{
  "vocab_size": 1024,
  "qk_norm": true,
  "init_std_qkv": 0.0421,
  "beta1": 0.95,
  "beta2": 0.99,
  "final_lr_fraction": 0.0,
  "z_loss": 1e-05,
  "max_steps": 6843
}
Each number is 128 + 24 x the weight over the matrix's rms, rounded and kept within 0 to 255. Layers, rows and columns count from 0. Numbers have three digits each.

# gate: layer 3 MLP gate, 704x256, rms 0.139, rows 468-498, columns 0-63
# up: layer 3 MLP up, 704x256, rms 0.141, rows 468-498, columns 0-63
# down: layer 3 MLP down (transposed), 704x256, rms 0.126, rows 468-498, columns 0-63
gate468:141102172112173138121173125127182136115134139124160098131154119117140142159099093116122088130127141147139117097132121117113143122155121113155152115137140149128120195150155148134128130152154108
up468:123129110134164158136143169130131170079162153126131111106160128124118110132119162149117119108136104135151119150124140192108086172119160156127151154107081136103138158161118133151103070125141127
down468:142119095151117182159152110125101113137147164152104124125097121136135090156127129121105114122099110123114162126096102103128123149101119145119158105121079169096159189150169151136136134124147144
gate469:145130121127106110137170151138129083138133142107138137107143142111116140151137121104148101142164112131148096155137183122070166149142106129108155102128123146108113145104146147097138156097088129
up469:114129091103116166127131122128114156146150103158143112131117114145119132153084131128158143151116113144115153089100147097093093096119122133103097120157134113155115099124104119170097116142116187
down469:140149152116149126134109115163159103127105127121138094140154145112130139073116126128148193155143143166120170117129097092125171170139097164146126136154120136115121122095181128155155116137113118
gate470:158140125132110117105141089119131146163115129124120114107149106103112074105122135156123126123146124110084088127122163147147093108112085118132115130109131117163116117127111121121149134169106122
up470:140140126145093131130154106151107132125113109124140112059124110117135165161119100128089144186102143111097146125119098147101091129128163149139165121175159097143163093157106128101121120167146159
down470:148134106100115152123123109107128168109122118157136109116145115064101122159091140128122089162106136097153141123089155117126129103129156124121126127171087138124142128122136146106137141112168096
gate471:095122150168102128179117155132153147121132096142123128099119129122134152120101147143145125114170136126166106129108135135133130110123107137144154122122135097116124112128141147164099131087113121
up471:160147127113130149106136126112128121148123154160112098166068136121141144153133119159117152152127147116119141125110114117141108132168131100170095132145131108127138106106155150105157115113119148
down471:129133093102107143124111097168098105088166120129158093170152160134143134131118114131113171130115099145152109143138141122114121140139142168132108120128153110187134106081104200086140124123130129
gate472:147102138090150113120124146131121084135148126165155098129146145119189167128126073117107101092127137151143119111111126105088120145156163124130129141126094104116152118131146120105105140102114140
up472:138147159118137180149141115152137112140138141115171145094113122095123166164116144129140127122142159153122162145140121128086159110173124181135119096119178121102147101088086104127146156113139123
down472:113145065159164126157172092161128165151141111126105113098129114190112149107184151160133159105142100159145109126086113156119100131084157162128153130101135116142132198148138138136103135150162145
gate473:100142155122115140121151132145127127162096104153120108119141146118146121083155144140130134108138141137158126111168158144128125191150155185072142152165143184148148122109079137140151119115136108
up473:118133099125078152165150102116103131137130139145105122108141129140142160099134134162099082120122153129130126120133126144108087111116111136101103107133142103127096090113143132100124130148116086
down473:145142147100123113123112105143147108143131135099132104129130145130167078104100154135136126080132161128143107140062147111144124129126130131137109124097169095133065107145128150139139124138143078
gate474:129115125134118136099120110146126146117092098151104149131096129115108149121157151171160141150137136128144130151154137120122122113151173092090101092130122143104147121117092126148116143088133108
up474:131122107131074139091110162120100125156136100118144101148134141104086141141110148144114149161119125120145097090138094133180140145136129098140155153129127151112137130086123083128118165128120109
down474:117136088168161145129137099118106135166152101167130120135115129119098115137098119122122098164117137143113152141117155151113134150124140082107126125138162148079144142144142127097132122143159147
gate475:106137117140063110135133125165126170134099167133114126130132127132097092160145141138168143103153149127104110149127135136092128151165172121147106119137159126140115110126139086105170133154158133
up475:143129115133142139119128134149097129093119119109168118100095143118119093121128088097133129130083105153092106125106119186175066162104118166160104121148123130124156133101137152144108138121138114
down475:139135146124106101133125158101140178124157141070159094155134107143141135149107116181128087114151115147141154095120142111151106147118038110139116136187131099154150123106119099199123149148122100
gate476:133133108156143093136136125093155105144131148119168155106139115138167182148108138130097146097117108142118118138101125142112132151106116152166131136163142147104103126131150139104149144136120123
up476:070133109112129121152091171135139076124131137127135163174111137162106128158124171133125086147134107155130116155098110150087153107169113107127117105159149115088133130143151154141135112143154150
down476:094151121126113101106135070115190128154109110110117137118130090131118136092114100146114131109175160130131146157128148070101171150104116090124114155153101099187110159117110151125110171147126129
gate477:117125142131134106129141170150131138129151122165148166085137109076123146140133162157149122094089141080108121188111120125129131150063123094097115121149106119093129159147092069157105162160148122
up477:089141129133107155107154136143067172121131105187133121139151125134124105105111140128137117110145149084182146145125147148109148142127133149117101094129131142109114147116128089133133139150107165
down477:158105087159120169138140148121143102139137179168123128131155158084161121124129118151130178105093112174072142097139168111115112119135156110111077090148122167106170114134146140145147107130131156
gate478:166165130088140141141070141153150153178136121143140166119082103176159109154141135081171108164128127140137140110133117123103111111095100137166136134107106163108175119175150124165108111127134123
up478:170148109132151164159099177113148136117107130126135154120101155139111132151081121123167146112148154126154158128150109116169106143139132100075127109102141185118122118139124145111137113126116119
down478:139150135163154146118149071148145136141082157121114126126099127122139174168140136138102139128138125110142094148119145109158170123103127124139120105120131158103147088130122131138108146178129137
gate479:153160090083146111118149162138117141156128128148127116119111124114133115122107108153152124160113161142166131167160185155123121128096109145127110113139127073188131123109116168121138108123128134
up479:168097131115143155118122163121117164190139158130120140113114117108107137070113127153084163140084152120135144082124178124120113131092135127108102131116140130136145102100103149135135122161130121
down479:145128086145128128154110114132147097110124099104117139106117107151104140146097121155122109117142144125121141141132145146134083169086099089127084093116143124106131128169144139155114117109132102
gate480:159166129115121120152081132132102114116170088082111148113120122119143086145143106129161118113067172153103154109114136181138099109146072161164149111120159139151111126093092098117094159137095127
up480:120140158129105169157152120096166109154140155134156098179175116091087107139146091142114158073147123163144144112119147119156106100164173139138182118134136117128151140116132154143111134157159104
down480:191111175101088168141122161101113154150119147139170096132107123137143150111124121151152159108133147144181135156152116087131135124148094128124137114155135133119134124128124144098141170136137113
gate481:117146106119125119111112159140136129147153125101154135158142148122129091131143127140154129096167148144175105125159146115100119136091160163138139140130072165112101152086141213101082152136158148
up481:113127120081108112146138132145122138101122150080151101174105136109158143154134103138166117125142120099112137132146123129067078127107099140115174141145112088146135115128133117124162135154128121
down481:101104163088110167107151182121123134127088115125153159130163130147097156123127147153156124143110135125121110116118119135135166148127118130122098120113118123126147136152152124117110108092112153
gate482:140141072093145140130126106144086183102111152114138077133141115152130141102116147116112138163146117143147157091103139125145112104134146102136127127114099092164161152150128141191148147102125076
up482:147136162110127098162110106119163136114156096097143153159117145146100105148156117117100116095089146105119128144126181115118110142063135131113136136126143153137085138106106121098125147146106139
down482:143151146103131151119151129107117132119068077138156124160080131151115070124138135135171183123149129135117096109095113102148134138119111145132137168142147123103118166078127109132091114144092124
gate483:108121148117117141138137158126125164137144115185137112145114103130137112113048152150099132142134149096124099133125124126134138099121132116127156127122144158147141149105154099130172094140141176
up483:201159176168120119159132100120094128163101137160140103134109099130125114112090147144107121115144127146167127142154144111129153090162166121119131169126162151137100156100113137157153121152164129
down483:150146165145140117127135118136138137128131119130146137135135150112131159161097154148132194144144128143101157136126140119104120095051072077133132137133105141166118116128127059118089110157130100
gate484:122128115122140095098157085139144152142163119130153145148134116126154099127153121138136092117153099095150144098141156128172142122139083142139143196113102139164137127137156128102110101121185168
up484:152127144103182136123137138117086155171128129099099139159093128160132150101144157135144102163149121159107132129127114105116119164122100132118148189079111141169124131170093128094109134147069147
down484:109145173152115079134133147108142140140113124139116163147163153142155114137144145081125145121122137092162112131107105105093132113119118128107120147107123110126148177071110194176142143116134145
gate485:130144124104107088139145153112126107113110128139135179148130090084160121172128135136123137112163129146126098116152146158160115166121108151134137109120124113137145104133098142121150151146141160
up485:115132124110085095096148114119135139121137089139133156119153096157114131110109136139140142113138152114134148131144128122128151148115107136124160150124120129128102126129123144102110147116117150
down485:101123105141114080136110124115102150109093105161136155098153168151116124133120128125131171104145150124141076143111182108159117075136102154158138135155064132124108116120134118118148143098123121
gate486:137121154137140128109097117164128141128122132126106154119137160117083130099163097144111116092081144116112149129126116152107112125127132178126141121113104104166113089087114153139081120129138125
up486:101103111139137136129147139139155128161096154097082117081101154132130135116189092132121115161140141127107167105110155135131093154115109137108127132141148115162172149090127148070091101159134118
down486:112127105156110117119140156083157174115140132152122146132109137127129146123136130125160064125150146131102138130124147166166128101183164152113121095130150142122115107095150156152142106144103167
gate487:113139115139093180122158151132137107142128152147140122065123128136141161096111085149137122140176160094107129084129128093156123120134134101121112145133083121117096188160094154132116129158161097
up487:122098134063131160159109133170134136103141131146116143140152133112138090152104072138102153121106096167131104070148125149135131140150108116090136122104115142124155096079109134138136159143125099
down487:186111118148116104115095122142123135132187129166162143117120161126172129114161114143139140120125154156181141150085109090124121098113175125113130142153094087087135081095117152131147108154115106
gate488:123102161119100134099157120102126093125103102081142150136114127099116099119130130147091130154139100141106124095163114097097135127128129144113136112122144087091166117134126180133126129151145106
up488:139120125130151150109080140128138088156131151119157124102146115112145130119099115129182108123121140132089105127126141133114095126113105123148118118118109115172133136136152112119162125082160124
down488:076144109113109139115138144124134155154125118136145097086130143137117137124103153138146092117102110090126101120125136149151091160107113149095153132150136128166145168168112154117161099114108155
gate489:118144163127098124152118149112120120148139109116091095105137147084110130129141153114157133072127164110142114156104130133156126145141122115098102121122104116139161149109139139106144113126153132
up489:141150089150122071144165124108123121100141123158111126139127126150120123165119113145105133151101125155106110121143101139160148172182147130131146091100141118145136153121155132112108101123137149
down489:103106085147119156108076164106128122159157148123127138135120156153127079130116142110117134108130140191158158129147101147121094126135121074149138118178171108121130119129109124144129120118082108
gate490:145148148085140095110157108119135107173126094115111131135137115159114138143155141133127172140161101116126121164158160139149142099145147117123176143083146124171139167094113164137159132106134059
up490:103155125139128141156142133143139144120075122127124106128120102111132150116140111105100072130166148085086120135143168138110158150128128155124123121137145149127086113130149148085117141111118159
down490:116164176137121142143150153107101118074117151148103114117096085112108153086124133124111085127119123097135173110114185089131143087120119162166124121064128127157158165120155123129105118128127136
gate491:151162129142136077112150139141131114141173104138120115138150109178135117093144148141111153148160119118154113096143163144122173078143151145113110124134103154129182172152131155098134114072120117
up491:117125151141119131158120125106112108111089106147140101117147103110139152149113105129085161122148117114171151144103129120126160113124139094123113162181155114130080105103115128109191133118192120
down491:104115120086126131126133116137122112098111137166134092130144104096142142114119088088109125111108145081113142137175137151187118124123166116139131166114124115091129126112137116153161123186149104
gate492:096097051117123149164140125152143155095150096068151143099129145070143107160116106103170142155141130109131136101133103112125140092135149140121108127112110119189152140135111118155156126115151120
up492:147139134108119110154165117106169117069112167086133157066118188155098156134096161108154150122108104130129159165134165158116129123110108107104119104146125112109133094159101153130155136146099127
down492:105151120110107122105184164142134148106146145152120124141129071183130085151095196100140098131114086151128155155125148118100138128133107141120095119122126135164124138137141131127144156155189139
gate493:094146115167150110103095117162166154109089092140137161131179140110149125093159094115125083132116099136096119156118149109138125117104123086138146139147120096156124124136103140097110102139095111
up493:112140162113114119130114143143108089129085154084111096097100113114132131138161100091116133098101135077108171125109104137141113181087131151164127154117082167149108089094138139160119111145132158
down493:151131118143155169117152083176107142073129163110107093103124145095134106139139140122121081143132115106107144070111152139145140119083110116139151094119114127109153121128102129120134142125106119
gate494:098147142144130167091120143093104068126167111097119106121157121126080158108114089103166101140141093131135135139122167095115111109094167117165134085126159132187131132102160143169135199114119189
up494:148153125160161107116134119089148119113108129140115117126172141126166129118149157154114112102173139121092146135132131133141096102111151119109124115097128132166138147144126125095087137088142147
down494:080156085147166143115123156139133142130115141122100144134117093111134125163144080062136122133144133096097141156167160129126127087096136172126141106136166123124144095100105137160105134127128105
gate495:117113129129161134078114154130096162128127099132129133123098081167129126103118099124091122126099089115128124156148137122123140100117129139121121115135124137125123152150141124136121079130071110
up495:110141116162105139150125164158146097162165155154091166111134149109120128156122119122151133150114115166070134136129157124089137136100097133162119183155145122123103106089097153142135132121114137
down495:148147155127157139105084105113159085110127145136117141143122148139139164124153134106126136168165146166168107098130135142089112137119123126133164165139144133168136125124147079153132129122125119
gate496:128125131144148128111160146114101173125158114156160166139104113107074194129135109120163130169169184132100167057129132176119141136151150158136171116079137127130128134150152130095087146115128085
up496:082123120132106112150133114087113119152089144128068151140122156129165140116131097120119124118077128143151097085099157105140151166125126172107098133161118146122129117118101105122127116141114152
down496:104112125144117153183171117119113184102120128171130073167126087119113166116132153092155105182137132134147068138072128133091101096102148164096137129096113110159092124142171143139147104113132141
gate497:168106125138155123127132141066164123201147135154090102141151123135121097117156155165106081083102129117104133110143130082122119134104138109088123116116101137147093109128118141113108096144105161
up497:153169147123067115131127167110132107151138112126174150125127137086135146122126113130083171141153116103152176140119125118136142126100130165125101116146188120107097105112132105090178186141089125
down497:140087141095130141103136098099104164107079111115102124120152092152112167140120152129148152147122114146101150113154130122055132131099168101136112115150148125123107098115157132103116146152180162
gate498:120108150191149094124036110068105104120166130083119131150115133141135119135106110110154137142113168105085114147130122099152143119123112154133137111124163110133114085140096131123115131118126120
up498:128140145115106158138140165149112157114164109053089171127153134100155136127136108144097137148145096145131129095141146135113112146104132117112118094161115130100136140124139111137131088149133126
down498:092129158139075161073118144143127147138176096098044122123147098091117126165144168125112045144133143131160118142183123159140151163095134189150120117105129113121113156127144126125145090103129087